From a checkpoint of a small transformer trained on Wikipedia: 12 layers.
Each number is 500 + 25 x the weight over its row's rms, rounded and kept within 0 to 999. Layers, rows and columns count from 0. Numbers have three digits each. The size before them is the row's rms in percent of the matrix's.

# layer 3 attention query, 384x384, rms 0.0805, rows 154-191, columns 0-95
113:523493485460466505504503497502525498533510483487509441515509512467551516547546502485468562481542540508505527523505547476537487441532501522472491506518508502485503473509530510552505519516522550494499500511511525492518519520527496507509522497489517447485534454521534515512476531506488542509
114:514487502485511462521458443497504515478522489530479485505524545532460568495474438500487515514494505527499512515478513532522517467522489528531503493465491523524465503509501448501513478456554511479500493490532547477483481514465461502530510532517482494470514484506494493483510452515492473476
109:503494484477526526540571504552505521515486494482477503474504531478453479495489477521509490495473535501501532510523521504534459492514502532467503463494488467482490490497572516521487444477488537472521521516506529525526498490506509512493516482512516497517521494491496575479506525520529489507
108:490506474475470517473459453543524535559519489521539473463504483474514474507463538532504508519480509499486511498505539551505527547506512528511537506523519477501554524508497524529479478544512527471499517527442491516543526495528515499463502475514514509496475481546532488469540486467525470517
111:447514472495480493483472468491517499479521501500536479538509512483455477485492478520559535490480500489494456536472481535504497505488534469510555533505498461503459486540524489523476467539494541518496493506540511484522512480489493464495496506503471454491534461542526468567477472473470510486
106:537516509488487492518501451481498530494526479517521500487500503507472463517509515486499491475495485546521508471505518518528487496475505521484467478463474496490513486497508469463519441522545499464510542450506502508495515524466545468513477492440529506484500494492520500562508516487513529538
113:517493509525492468535529512522499511456488525505492534523506518486510470519535515530457521492495553482511518458496475546509509548548491519506495536524537500499486500480509500464512505500485488478483529524504521489462469523474526488466488486491527514531462477482517520510484508471494514535
117:515488476508499500499497467519511470516516459513472482523490503488507474492527499521503489520505535501519456505477489520493519454487504541464491493453468475489509487483492456504477481471494558519472503476526548457468515533535507538515469549499481544535468496509513466512486450496512532494
113:472526522479508534523477496483488491489531493478499524466528474510533506493491511490503499531483519496539490438515467504449523477511476508489476492519518499519493476465506528503493444515522524536506497469524516496509530497480476482463525475481497537534472511516501461503461518508455413520
113:472500476509510523527506522479522507505498488515497505522496509461555506511469474462448497545483564514499491459499487500537519511515503548452464495518496495498491474460557545487443486479511508492479496495508490500517501524535492520459512457515505480485459485501516471495499496520493498553
109:504510506459524493511474511519514525522506536498499505536542474485496537489456479497517522522461503493450476478512493526475510518537498540504464512474535505509524495502498478527511511499506511511531507502546517511517456490491472494548488481457513500529464532453493518535460497505508480476
113:525542544487504554539480529543502543506458567511469530504542529495537487518486469533498509515520508490472494496517437462455452471489510525496472502530492502531524486502530546502509509520482427509511552465500503500509491493501525523497500506499482505504488499473467517480480489482452512483
122:528503489489478516526470494510474473529474522508495510474504493535490455521489537478449564508501478492489511502538516489509491501459512501473463524521514474508502538482501515502450530470512476485527527510546519509507505521510516516507490539505514496519466477504483514512479501501533543501
106:509492527538535518491502520488512486470499471497494488496479544477509514487524464514469498506487523541495527505482481475484512449482485503551516506522474509523494499542469519490531505466510487537502549508539521523520534450496482546470516512517494512450521506501469520514499488534443467484
113:480497540497523526517503493456505460502487481485501569527534477475499504528486475496518459521480457513491493504472522504503498503516541526485509460483474503500500495488449457509510453469502470502488532506484511473512482492515489506495519517504562521554471512469504482496495518489496510521
113:506477538549507494520490515491479498466476517499484501487487493502502518495504521521503513516493515500521548500529519502479507504495518503496483486485497488506516537472448504515494484504485532511501468480499494539494529459497479464538508489498500526528529514502449528495486496555453490490
110:564519477528520511419510484511524495518478505512484474537490540490533510508493486489479511501500498452552441503493519521468524517496463511469507506499511455487456494513543514430523533499541473530478519486529524512452502510486518471483468511506498500448510468533508498499506495443478518552
098:516488502521495538494495483473474466524485486507499506472502455495502517522488538503481476469495515556502510491537527497464497532444465522556492550526484492484542537493489499489475489496502517491530517523526482505494549554524541463524502495481519491526484478488491531508480519513490494503
115:432508482447472511479537487451512490493510513439497521466498521498513491493484518507506468477493508485515517541512486502493479514461541499511438523523526508514493549515520500556469464475534468523527460523501480519518511508489464471501537522521476460484569494487479490541455543500510463451
105:514518506528495545492500455502516450487465467518461490506503501515508468496482513460502497506520441456491537511490506494488496519485562467499502460495509522535503484493520526444480524487508499514508539477504540544495487453501525487482486524505532486456499499567471483477496525477516476540
107:527526539498473510540502511503469505505516497495483561524493509540489487557532470483510515524502526485502471487532481514502555473474499483489472445478533490520518504510518520512500489522494514517492520497520512442502518487506483496483476462555487458492468460493527522496535496517506480486
104:501499544525527528453441508493540504506512504491501514508523516470497499531523490502502495487487504526482489524477504446505495512510496524510523493494484458503526531489541483531512530487518503519561543484478501489487540510505488511513511501500533489465503489466500443477513518478523532478
111:453486506521463489464511498476468496507525494465524494495488455550487495500521449520522492489509532540508477534470483515476542495522516519513455470544517542473503495489496452513479509538510463507548524510491501455447499506433526505495477487436491496431521487479467529535463515493505459544
110:537482465460525498516517527487514485512466508479523477457476502452500505463505493473501480480485472493513505453491496475514456545455529525506470512501516466485509516482535512513503466488512496520532503454525518519472503514480505524487538444514549512554538448527498508475455521460482503512
100:491485478461449477537488559488498498482542508503536517477514490527517511523527481471521454506506528501525523485500500501489512521500464503464484508484513540466508511456562476513462480505498494506541516484552462555519533529502515507455512507512499502499518517518532502543549554532517491550
110:483500508467480448531461527516528519480525478514503533497489526468472512506465541482454529523540505517468532530495498510503504532527510504522488493505499475483488467490429529427500497448508475506521539502479524544456474517486534495476472498553486523547539482481505485489468471454530483508
107:535496488457531497480510530506520497519498474504484502524491544498556530498509515504499473505494469517486507494525519533468460500496492489505520528505520526476488519483542583502491492479517455485462484477483491511488499510490518504489536489504487519505512472520507493488509501497497489526
111:514530492457499450496467493449475535470513527504500513502488514481514537487490489479483513543549466534523469478503514534526476535496497491484435508513475476524506482483498500497517493496470470475528519464488452520501533545507552529496557502473503490457494515496507494482490511482509509452
110:469489533528490512552465482500496482446497443510462476505471490505503473480528519528526513520478500503478497509494522506480539493474498509497456496499523504449517509508501436471463510482515532484533505485504507561523468553497457480470440533520484501494549490497521511525523505492482474506
110:513516479526480516522533512495505468478449505531529470505483526505512491511509511524494506521502502497502503465506534486517503544507484465528561550521540480491517507477486495532502476489482521497476481545437494517499509501515540531494512483485488510500551515478500495487495494475522497454
110:475512488490537517483546513547495489527538476559477524492516505518494478475523524474490535530506504520504514533488493555474499497525500509520477524524442554476450527493490465521472489479500500518484491521525505488527531466486545553485506494497549516512500483492456488466471465521467504510
108:496487493521536432520470508553526540539518513513483480477544495535474474508480509473522479470507496524506549567454516516491485524503514448509553525525455484532510526493477469518479539500508469493556519523497538466515541498506508514525546512470536494504512494515517517490537540540491482479
129:549468536526507488500500462489485526480501518526474532522521531466497485505471499489491473474485469495506532487501469513477453489537495524452512508506481490506492516530485490495507479525508533495532573480481506482480490485518532530508533494522496514540476530495505491476451474493458474515
114:540551535482500470462501512474522546518508503492467501458548492455491536492505497501475490492520500484440547502535479492435499484531504506521475498525451483473512509504501461503526472513511531482475535466481522559518525520507518557503516461484479504513480493470526461505471507522511452518
108:531508462514516535500553536493517555530535489535487508527523500509500481517500486527536507520477485435493495502508491496511499472494485512518526506492528518502453541489472496499502512504489510469553481503526472524533536513504541486521499527491511497520558521512512451462477482485476489485
108:480504473499451512508517480502522485456509500474508510497485561510488488506493500459499480535482481494439485464478520519523500492536484502485512479473529526509523526474423456475536471552489501504503557481495490557485440458526550483495497469491552544542521547492514505483477487519490502510
108:489523498491509474500505493487516542478515476489531526519494521521480536541505543520517551500483515511515493473498478521504475524538509462513528516463458471442508497453515529496539513504516499538525554522498499500487499495490468552511492512461447466471480528515516491533534464484531528470
115:473477515477501470472484489473495477506512504467461486494507483503537533454502535497495501476507473515499455469500489497453539478437488516512503476474503510456445505488440489497494526466553472518450473535496472490533513490516465471498501492477498517492548473499507485491489513481539505529
# layer 3 attention key, 384x384, rms 0.0831, rows 154-191, columns 0-95
104:453441518500475504508490458525540508545501488480501507537511501452468508513488509534438482471507560502483530486492538487497530455511487519475502505534459533502530496512506459581493561494485500513521543525441524513490503534520497501485539472487540440518531513451511521513492500497486502465
103:509461465509483500554438446548500501507508452503472463452487489572491546508536507513473506531508500557497515479490474527509512476462515484516505499470521487483515551495488469509479485477517561483564468495502522473533479503523494476496503509497497498506511500486463481511507500510480465445
102:523531491519519470547506471525514515510517523520516471465482464462488479519495498464532490494513558479453485501488508495537478493509509481485519514504539464450506497512524519508507505497491542468511444511501502510510529481524526445472539480534531476512476525477472487472471476482499514515
107:475482509491468455533497484519481489505499536548470458440438512440467489503505487518515509524516531510529489493520503522515494507514486508503569495511510492524472523502500523510497451507537483462514512507458526526463460467493511504472452437535543482506512482504476468519453492492528515469
097:462490474492544475500499479509521497534555485496488465524453475493481547530485529491520491493493492468472484527472474472520422482503498498526564526482525474510492542515512506526525488459457495480524553485504493475517495475524518495492505536488498460509496518500504470566503534476512528486
101:496534498523486478528476481514485499508500487471539510501538520496488462467499494520501461499471479505487543555480505529497461468471507503484523499530523512493502490504521509510510522516486501446537545479492514507507496515494472499534563511530502520498526481505514514553499503505477543498
103:518484497490507457484524520490531520479434522485519555485520504475475486498524531488491517524486472495488474505512514540487496554496526513517468495514458483519490488498454486525525519492465506493491494482564493478511445511510514435533492468527483508482497506505464510491525487490522485535
112:526451494498532525510463479485494445508488445529485500489501510494512498502525510517490497507505480502487509479501495520500484495483551501490522483463439489469498512501463526476489510516513528474468546482537524510508476498522469492537454505501485508500489520547481528495518462472506489526
102:486526527479487515505459509514461512521500548468512526476537488532478511447486491479502507477478537523552493496514493518502497553522476547521535476528497489506516519471521489529560483524517482517487503506510499524498544534479512475512548508483479508511478502516517484520507523514449482495
111:443535499515500495493493506449514487509446497509487503520511493423535480464488473464505492540499470480526533524504458543455450506490503524482434481468500476485505524510532487500475491503506491510506459518496482511515511502489458487504495482520493476488534475567486482486519533506447475471
097:508469495484509498508506542429508491465484485489511540524487496512522508489503513471535506479427483493495524468545457510489474548507456510531445496504523478506493505523530449472483498510489487516527506477530506500519482484487467518528486473521483508501510503516508521463448494481521461482
110:522529502486458569516445522520516541478465540566499534525537482517500528513498519509514502525504472494470465456511458471502481492506500515555449475509493502497536513539561472537520456514501472512488494513483520538512484524479541516497486482488490494533459514500527551498509501477444477507
108:505465502472466492525497498464470458513524525487519502491510490549502511524521529509477557502504456520497508454519489451486457525492515486463470525514519500493507473502480511505509482493494503491525564529489500471539502484513476495520505475554492464479486529488467539536505514517575435523
102:479486516469471479511487506546504484518455502499453525456486482533487490516531494512519419509503471506501505499508461492475445487507484507539524513495491473473523549476515506438487512517516503520498538481521503487510514508505505497503475477483503518488500517453485483533532458539475568507
108:493526471525493473512516514526492470557461505494505543508513525471497487518505479490509504551473467472446476510476505516507495519536492546494466468514523522501477522488464472490518450493474470510482477479532488454474508449495535474465498527519502523520498493500512484536476488544491513505
099:445524516486486530539551441529470492499500575512512519491492520512488530468469497504519513497419525520501511521459501523481496517518498526463516492479485476502510507471513490514492486549474487512521509508470498486505511524471495506525481506523479532486527446526499524499493517485477544501
101:502491532483507495490504525457498528512525495498412492485482532493448496526543497465499456513500480489517459503495513507504476506517498488467488510470510433532504463449519536488475507455533509516511551463470523473497516482499476525496500507463496494488480523510473525522521523458532497497
094:523480506472475517493514523446494479538475447501503491492544466489477472492495533504535492442495472527521506490558529498469486527464545509465464493530487499467510512495495492509498485504536515460579518502537498523561520537518485463477525460508475519517473480480439530536489480535491516519
102:521483471458497505499528451462511511503508478512483507510454516499503522517511482483506483486493506487463564488472489492538535467479478485532503545536534489453460516497494502485530482505491491547471490514507501469502447525495528535485522491527527495523549503500483477492462461489496474515
100:523516490508446536491525515455494483504512487516494431533516464517498488513469522467476528460476487486499498512542507458478478525471551493485517466525514509512473433491512496431489516481493501561505516455458473484495491476496544508498454525527475501489489505484465476498452529509505482515
099:476518510491476517468517508499513494498495466507523522494516490502499493503529438503510490495473489473524517550458486555469547513523501564485501462480507533501525508524502529510510485497528556477467489497493487475502461493517529493510454498544524448474489465496550501543467517531491453456
097:544491507475520504473512472496533479524494528482500479471572530448506477487497510439488467454507496518497501525540493476497518465513521502532519418515527484525492505491453497497490509496484486522521513498501522514497515505511493531492526452476526478496521498464498554526501486514514501510
102:492495498523498533469471493450451494513498513482513515459512478469443498494481492499487479483516511484502516499485501520519522460497520523476492477520542561527556525530510458489505541508519467447503478567500492491476459470481481497492476564471528480442514497475499510548476458532484487510
105:513492479496558526525477486483492494445446522459510447471460520465512511462481494502498478484521498499499502513473499494480468538463522542499499481483475471498484477496486525523483458516466509523567510462556551525485516515481522546527519494527558521498558489490471515458542504482503514515
100:513531518461482472544485522481513526479543509509544449475550472506501513496467471507509472541539502533468536505480496502491512522493496501478478514453477528508503483495501467509481506526474511528512486536488478491485520469480518517438560499489430500503482520476502462526536478502489463519
104:514512527500506529527492510509487506489507488545536509518482532495500538503488506486472504492541467506482528518497513508513478506463514446506512473506500445518526506511457501480556510511498515507509524495453473517492509531456525485489475489566512527549537511494470502450497545508503488492
101:516480529509510509503444511509502486524494521514461505500493554503480504529514530520465508478515503525527481481552492488496480520489496490525489491503502457476522495516546538528491446496536528482507480524477472523496514492532480533556487492502520504455536499504491489499532548499502546469
105:471507496498463498496463501452460530506483526478497538508462491510445541507495505505473466511508475498502527499496454478485493515510496505497497506549505455508522479467501520480545502504516465482533517497474523464477493534487505539521529485520527525463522539480564476471471484497485489489
105:502528473504494532541501507497494479477485496521494503559486500479496523494527496526490523535477504480475516518501490487493509499476511513526504517484521515472520462496509503497502525506534488501511492477506459478541474478500474463485486504455471495514503521506543540515532535497500535470
097:479520453512440488480465464538523480505473480477531466513500460541492470500493498522547503504510496509462555479520509460496507501480470462510541499479519490460485564453497523511507536516490484494489490526465485517513496520552497506543518473459494538513522525492478485417512484500513483437
109:500524508477509514536502478532518497466499547512475459519473543503501536492488462490476549480497462526481510469495500487506516487502511512456506490539482550481503523482501492466513524480507472493505492507547509524507473472511498515515516512535503528500481537468456518500517487525474538507
098:496448508519475455503521490508497578501593538485465500473514519526483513481456489507503505491509504488494513470486515509511501489484455445509516521544495501531470524541469507479518487496462458541462496530505508509487479497493514507519510494544495545534532500510503512508491482511521508501
103:488476516509542534471515452499470461488522447504468511476493486472543476514490521488487505447482514460484504472502511529457460467535468503510508493486505469493487496502465501534527478463545516467488536499503521516517502510477474520483515484491490477518478525507533490454529495477465478505
100:491477488449475523502502478457516509512507491531476506482550486468465537469493506498489519480482499524472535514489470493510493515493470517499447481505495497472509542489529432467529510506521493480477507452518573541503519514530475458516526498479472521521532523501483528497474495519532464483
101:516520498497539515527563549495483476475479480503483466505560514497495510502454484523485504480462495518497585463469519548517509460524552443551539529497473508502467546534478515532525459501501527479514488516527527500527487511506504538574527474517500543529491518472507489468528476448512467485
096:458558485527488563479506503521486484516482498457493507540494552482530483504516483500492486488440483505467514511526513514514498450515449509450480505508500497497549500506473491519521498500488512499509509518494469494486488499509508492554510486479479544551538509496504481478488520519473539450
103:473502512479500510515503457488491503463551482512539532473495557523508494568495536491500478536492533522503500516472507498482511508508486508493503515491507498512498500464510465473495495490531522480447479536498512484496503486482491540497472525508475488515482520465506487519446448499524471475
104:487522503547498481498515492468502518474513488535464494473506492531524505517490506493477468514466529479508509466514508477485545486475539529432546488557541478470445506490448502515487535532540509480475497510458511503510491481550523485499470489481474480478522486501525478492495488504552492494
# layer 3 attention value, 384x384, rms 0.111, rows 96-130, columns 0-95
098:499497507502476493491468498523480536506460484470497435489459500480503539506483443506464491455521455501508509542490549477467501542465549524481495484498519521479491503512553514531502493483531469503497496503496519517490500518535549475491520497495567496520526485487507501471494496508487510468
086:485482516461526507465535538544513503453496453498462562501490534491544509509491506488526491481481543461524490529532496535512457455527486513462494549519519476479471463481478507483513516517537443543479492453491519560498520494526490533507471507508536517507452517474498510508535528539528512545
089:519490480493510508518448493551493505479498523446477516473503545493501466540493493495508485519488511440517480486541513489479504515486507546498495521491469553557509519520493511495477525531482479487492530453499518452522494539515474511518540479496512516517534534495508526534525504495504516511
098:525470479475516539491524519488525469489537519550473469479511509480507524514485467487502506496489545502470479477504483556500496498490497535517477478457547507479531495531489461509484484487558459538463506522519497491492514468488480525443435462504509531512478495526470486519511479527491509537
094:540516507444468502498477477533480531473466481480533509521445521541482513531493513506553470469517487487509473475487563490526458575549487445503517479490478513470477517509507524555470474485513490509466503524493475467518517543534487477489541512483524493451508462520523483493536486518482532487
093:510516527517508509500529549430516480510500494523522505524515495459486507532496502503477500508471517471481515508510456485541456482500469482503458498464470508514514530548517460488489469462456481521469527472528520508497489454534520562491531503521524512466481498507452539472478501494516457529
083:479521494488531503510530463452460512526517468474515506489491490497446489476533484506511528495481490501477432518522533480509507508498503486458506520526476479470489475531519515547465508495503502461510497496500491483495477496502527498468521516527499531509470486485547498486458499483499540467
087:503495493496475456463485548517494503476474538447491518521519522479519506505472462500522462510501491496510529528462479502520470536512516549498508514580499510546509500514483524501503525486507497534489474513498535471501488509498459503476539490474459562548493515509449530448495487488501550480
092:470450519520483495486506487457489487524521492517514515483516509516535507499481530448507486518479509528444600481504480501494480529507522469491557493440492487514528470528471525515505462502496510570520472498505501486487487503511485494512513507501519465508470509497537488549495518480462500507
091:495489551500482475418494467475483543494465473519482523508534541486531495513501494494490473465429510521502496486470451531470494480504517488482462492465528497480512479542470514530508499490513489540470524494515506489506513465499447510556507504453511466439453494509514546502481500490530500494
086:487495508488523539565449528513515556433528494486457525486508473528525443482480476476512467499452481509503538514480506500513522452490467524546521482455527507500497497465529526496519477500496512520476516455490508459470490483500495539488528502484489505510485493498509482466520511522463509479
090:456490513475482503482458477498469486503516525535502524513547496523480519502456560504453516483496546468519503512512469475457495485498452489505497548514494524517492508498483533470454505527503494526473515489487487530496496544513479539502511501490478494535491545483485464460494511520482492488
087:561465515506502498520504551509513517511479496508502488487510507483472518492536511509510521514515562474454523475537435508489500482473471496511459485524490498511499484481537493514469467482498472508501493460514526493470509497477511527479484500471518508515470531502483526467490449491492429506
089:513452507473507529514526504489443495508465528531532474494504549473529533504510529480518537491507542514507502481514519513478525471443493544482447463509551494472470516510491490504512480523513503502564519454483480515504492495553519492501482495481519500541515487527514475454460500507471516510
096:509503491495502470498522538499504463538567463504460474500517486517512522500485505489490485497501484520518502457524489500514510476494524484475449495520482489486501493467494509492508492494512505470472537468559507527492497500508467541492457488528476515461475459512518471519529501469556513492
091:476508525459474483471530516533460478493437517521526514492505447510489444510495489518482486552499486501535465531477528479516471541515529471538506558509491433525469514468500494466510489457476527516520488548493520484501497498498486479517534527528472535489499500492471481487510513478484513504
087:530470535521503508498519473496497515505486523497460531520507505512513512474489537509466481489501512499532555519508471520498538471478486460490526512522486459521536513441451481530440507487544462544476482500455504498471473525458490488523530515535515492533523513514478500480505530510468501501
085:524491476487516469507517545520475547500491462472511486466475523481498550479494473497484492524546503528503488549459505477498486524464502465488497517526530485510506464495528503504462509484486497483454505507542509497540506481507488569480477479529454537494499425521489475480508516468486498491
091:455508501466481475540502473493520527478480507480515525520510484530485513472484472532515487501475510530500528531523525504557480527486490470472516500514489477477500454469528500497522514480483504486528470557501485525506510495479450455507540525497480514532490511489512505475518538475536494490
091:525508501481531546505537526451524468536458503490498489479507492442473516474555468495497510506505500474534478476507465518522496490531551514470488514514527506484514537533559497546505511504504478503511466480531478496496490498465503523474464510492516463475461505475499456527447527503468527490
098:481496567501494502535549526515580479513530519518498571517540496520475498527491475497523485515503501505465532515481513511539518480499528516542546498463470470504494509534466510452467495514496509484516513504494506482522473473525522447457488518476516473518494476513522488501470470520513530484
088:537476449492457452515507503510507476469523523467504473520489521539477505533494480490508488518487501503490530456485486465479511453493496501484536457487491488474437492499503460477482484454460517498482522479495507510506507494478497492493497503493490443501511510484512487499486501475485478507
088:509482485506498503508536497464496467507507475505467510549508458528522523518522508477483469490548505503489479519492481519513539495492534489508449528479484507451527467545460508500523475505503545498506477432498490529510487511512479525481488509502534475511465506506516545483526479514464542493
091:451508480539473488526509513504506493499525485530513505475505492534551528527481471503482491526496548481453493476514466501478485495507505535504447503495513499496511529550514516502518524533516470536507521479486537510497505484513509546469489468534540488484470502471559510539511469496495501498
093:503471530521492515565516504497517515506531470510486473502504468489541504548475464510498503507493513496499580547481492467531488514498503509478463487526511561512490508502458515487485450536475556495506504518525530540495468494482479501537503519474507554490543488491521516518478512493514443535
090:477545521506543516477479434508503514460473518479505511512515529522435493514525473549529499538491521485482481502479483464479483503488468531543509493488504525581476473516529482494544518477509468501487507487476496530508472480473566542483504474485528485524514446503514558484539505520519497488
088:518492540528479452501512508471506503501514495450511516508490500531512506519499505503523483480460512479537534503439508484500562499466534477518556492481485518478494464499473526496533493479479559450506472468467514443499507488510512504507506546505449470504531502515512528526504511450497487456
083:495490510496507527525482510494556504493471528512509518485523543484552487507478483507521464469500527491513505484516504542506474519501489533478484480498498484521538484465575529515472501476455521474500497491550509507508532493497529559514481466502528485496494487447458500482479511499502519465
090:522454468565538484504542502500493503494503514514471481490490474466546536484516454454470502526491521523510509511489454495479523483503499520516473518473496506524490484511497521452477496502547536511548497489505474521481495515478479503497467493521483534514510504480499465478504530545502504503
091:468483518456518488457493482478538465530517516424529506461495485555494503497539515518508485452500435507488454504483477476489478464486431506493511513510476493522501458521516511494531466477510498523499504496490494536454516541487498514473492525428476520519532508490501457538503490484506499501
089:517507505549546494471533544490509479451504489504471525480508500526513513472520535473472521531502498474489449474485518488477499543493516472480502548507480525510474455501555512487518507497509472503476477490503494463472490473499511541476514490537487501504512526514537540497502522448483539500
090:458515509487465495540500493516462529484496490509498507457496524515495479464530519503512491521462508501519503495464496502511478516485539523539520535472500453507486524520503533468509504495519481506465521466485455477508512553519465497511509493508485523491528435525534494477532539482469537467
085:487531500499502513483504483491483502509509501523455456496526503527531515510517509548505502502497489496531537482490525471553530498500501473460473482459478489529497479478485498535509489492513528510510525517496466483454481537538538517505486481498494492477495515494535467526468523506475500521
090:525525470550481487502434468527457508503550507494479515488471515548501468478517498492488478506535519536505505531445507522452556502500474513513486463471536531558514489527475499499543522548467478515508525460513520509510531484478519529516494473470489545499466556475508523485528460528522519526
089:457525468490467474494498507490488476466475507472489501489471486526480487520522522496479517516495529570468516520544501539529465505499443437490515497509475497485536498474506531462494486508463473493504518491482529523445513472488498467518534506512523484524472525544490508528461524514479512522
# layer 3 attention output (transposed), 384x384, rms 0.0989, rows 96-129, columns 0-95
108:502510502497506507532539518484507460485541537515509539518531491493501464479493532485535531509484499529468490446501477491523504463533463471492506518531487476498519497517454450496486487481493543459497507506551493525506507477457427509463480501492452520515470505502504492519490508515502497502
095:529519497520457487540465451482520522540528553504534452501521461528487521521496514510476523522512496537477499468491495500490567504500532501487527474507500538492531527523549486554495517497461542494514531536490517461471509488466504464497492458490497498490491504494508502525495465437495484501
099:491493516491493504479533506494462510510497498557530507518469433494532533471521535526496498488484477526518510510461496528523491521527508484496506477522521430450484478440505484492514482447493547531477479542492492541453531492489505476468483519483452508478482480507488501466494473491492498483
104:493511496505483466504488509468488509528464491491508514506480498509479502490529520512468517520491514483525530516539459436531518479521502492453496502502477494504490454482530522507529537521486512493503512457489506523525451500509542501532529526483496473503498503465545525488485540502514485467
103:480492484589520507488530544522506518506528498515496501500547499468531467482480516498456503543490524507504493522448475501482501470473474525494499486508511488542512502490459480431527560481478496441531493476496519543470483447491532482537483500544522502536523531479459524500462523465504503503
105:520485440496475471496443449535460501486495495513470487470495526537509520477494483513537520495514498540519492493471478527480549502460500557516510474567541509485523467454504499522529524527518499469507467512486501500524493528464481455495475509476490477523485478492541483554511513504480501504
092:523503494490470528499502527516537528463510496537492505493493504502518504515471530490481477522527486518508522464493493483507499471506504511537501515493497498525502536471472482467494484506524499518512501512508512515517543504493517430500499516488503484462534506490456507517536512517486465551
098:503493520503518535506489448525517508508513439504537486482495478521480496514504505477484532489471501487510454486560525519490511492496488492495468487451513473461495487460521491501504481485467501452522536501480484533468516501502521499533489506525487451477498477501549513528515508490501476489
100:506554490508507464497497517507507468494475515513501473511511519480472509497518443546500520473503479480526443501507517487522508469482445515503495483499520524483470514505526522485504502541500483433472507504474499505500524486523510529515458492503497535498493486516488501483515493514560523517
101:500514455512512523533522521494512441488537515525518490486443464501484534454519493533521523532558476499484524497531523498521475533514519508502535490524481531541513502479499467491500519540496503497508498495499492489543516551476556517474506473539503551534528490516481454501493489527488496534
106:505496469520468499448548458485504484556456513503540467534501512486491552477512533514480574488543527461461475505511499487460458522460498490454515503515517474534492500548484508519472515494504495464468501561524486527490506522512522453530456510504499491503503524505499494507455455497517483493
102:550488506515500498522527503496515501484480490475488469484460528472512479495508449521550484521492462525487501490479534514518507502527520513474481474475491482523521508512528460549539505476519510468506504500487519516480478477519506456520482485510499489462507488509512514511470487503524482528
097:485500479494505493472500482504495494482523513483494519505506496509545509510484484467470486513471477533517472515477517505490531505534547531484525521507519526472504491522481490499485536513516518482495510499490517512543487518558491509498547493491479499507498492501527484559485546581475557494
106:504538530556499467486510507516553508496530487514477546499529461536478462535470497501496472498494443501505508524513487472524489515540516487507555536504459467540515498511508522531490510514495521511427500517502499492500507477435493504486515515527467500466478497479494500542528538536505485495
102:497525476480515520517489492485532530445466515457535532500472515472487472470508483505519522492511501475450520555500497494488515477503458491516521482471523541503485512525505511549547509505469495518506475511418485496512509484474485467497514519501526488514498530492483562465474486513474479494
094:525524523532527523550446477511539513534553469503515498530485532501498518506531497481509505458477483486503535488473517511480483461482471537449525480487502516460498484532442483508506476552499475474497507494492481505488498542483509531503491449481522491496521491507519503512491494492495525473
096:497512466471503503530504522540463484473508487548536495469497505464494492516508473492547503531482483498469439471493535497495452562537521525500486504493512529490449483526543530454544489539483529458504524499512489487501479479532529504473443490457501495487481509492524502513509480538515511520
094:481532525504464538507479455443526419502523510514494507535510471497497473493505532524535531504491454484502501472506496528498497506516485521489473445492490512491500473477487495513499500486506501506527493492465478529472497507508492451492508501473556503511459539498489528526473485522496495516
102:528491492537488527471511527520505453495538495499501482495486504465500528501516536473478512510545492481494478491479489491433482483521506490525486527479494545477476515512473500471489483491509486529492529448510504475515513507503526509483488476493519482471557479509467515504495498502455494503
098:470511515496499444478467470492476500471540521554505509509472499556549527528492511497499510518492500514504537507485482476490518492470453473520509519478480500493521483533471547459492471531508512501485530525475483510505516509530505467509511511480494502523491487498504528490515465516512471516
106:524504445489518512497473499512425501484491455460490456499480505475515481488515495492476508490496504492528497450521527496493473541465473491474471520533521528493479504471529498539512500513461453477497469485536492533510490510475507556533530494501495528515519506470513501502515504470481464523
099:464540527526501534498499485484487510514489446535519520484482491486513514483490499505491519455521493516509481513509518528531474550545487494518472490513510490495534455493492539521484546538566494502521478496487478479519496511500484490511530476505499531460507507539489517513532501484506520487
102:489509537501501493508453499515483522522511514498540481413488535482506499502492497515508493515473501503467514506497496474488504489533469498513554490544549515566454496476547536516499509471491480517477527556508552456498486524460531497533506463492450507463518525490485485542502495500551463524
103:545474481477545534448474513489523524468467540449502486491490480492483481476506483478494492492497472506544496510511469502512556469507484458504527495505524470503498459501495486547477503485500492485490490517510486555527472494486489478504495507480436492524477482509455471474502493499485495527
104:506501500477483507466459483481482480476484540484510514494514504498482499468511518492519533482510472511487433473499510525473506498494481493521561500470474396484488461487527516511514548474501476491481517500466457477491553502456500512478525475524495473491471535493509501449529473488463544467
093:484467503496485491534505562507498488539516472522479493482481494491546526467472558450477486496517505508497519508499529538488499478493525490465501533499500488422504505504449519508470490528476509506551519508520530490501535514503433458487516545507463525482450538503490437505506539495486485495
098:432481458493517490521489487543458492508487490527504480477504517459497489468500496506483518544531469524484465489519456511538470492523479533495448457519514473506483522531477463514481492506527453519467507516520493497490493533495496492473503471509503506490510515494500512498480496541502540517
097:507503483532509459467543471530452500501520505489489480536492479525457544476502520488516535521490490508515469527509464455489558485526534457518513526500514509477456495530473458492504490496538495542514509527454487513533501494515487454473519536499446469521496524534522500512543500455508475540
101:457547505459454511461467520437498490502516484496526491484507521520476468500496535532554508480523523441487490483493502539525515503485520485462510499551483491491533491518507477561527510475478464508466501498542488442511501484524543502495519498460513475485501504501496495504461457463486485509
104:505518472554482485527479512513491524484503461547478495512512510441521494537472459487478486540517528502506550504501512518536507541533531505507462494493506527492494549451457486499505497553467502465493500497499508459528512478526520497507518483512531475462496482503502522455486466523446509493
100:506495516465447496517488446518487516537507493496553454522529495478509465509479486493495474484518513515506516526529496515524512467523502522526487449510525497495509554512449489514447493515496521464495525476517515519560482537464530490494443537476509520518528501476462468465479483582531495526
103:555491501477522515456503512520496473498467540508504495544496487489470511525483478506493515470495441481503487514508529483472476541514461472487467500481490535478513473491489459504501474503485536503524464529521529490463476506484507489504499519497477477512509541479464512512498489521531513492
096:517456505510522548498504502508530499469525484495550496495501485469472477492465478487481449531509457494481456494498519525455481508473517528526536519510533486521503549537509492464516491523503465512464464487514515498542513495454458446534497512517497509512473512515465511464503504495507480485
104:465492510486503495492552498493551497487450495506515474533515501462495533519497507511511504493506502447501512492581478493560465473509535528488495487510487481439530512487534472506437472457553514510502502525512494478476481515544486505471508524537500448487540460480506485525491541476469495474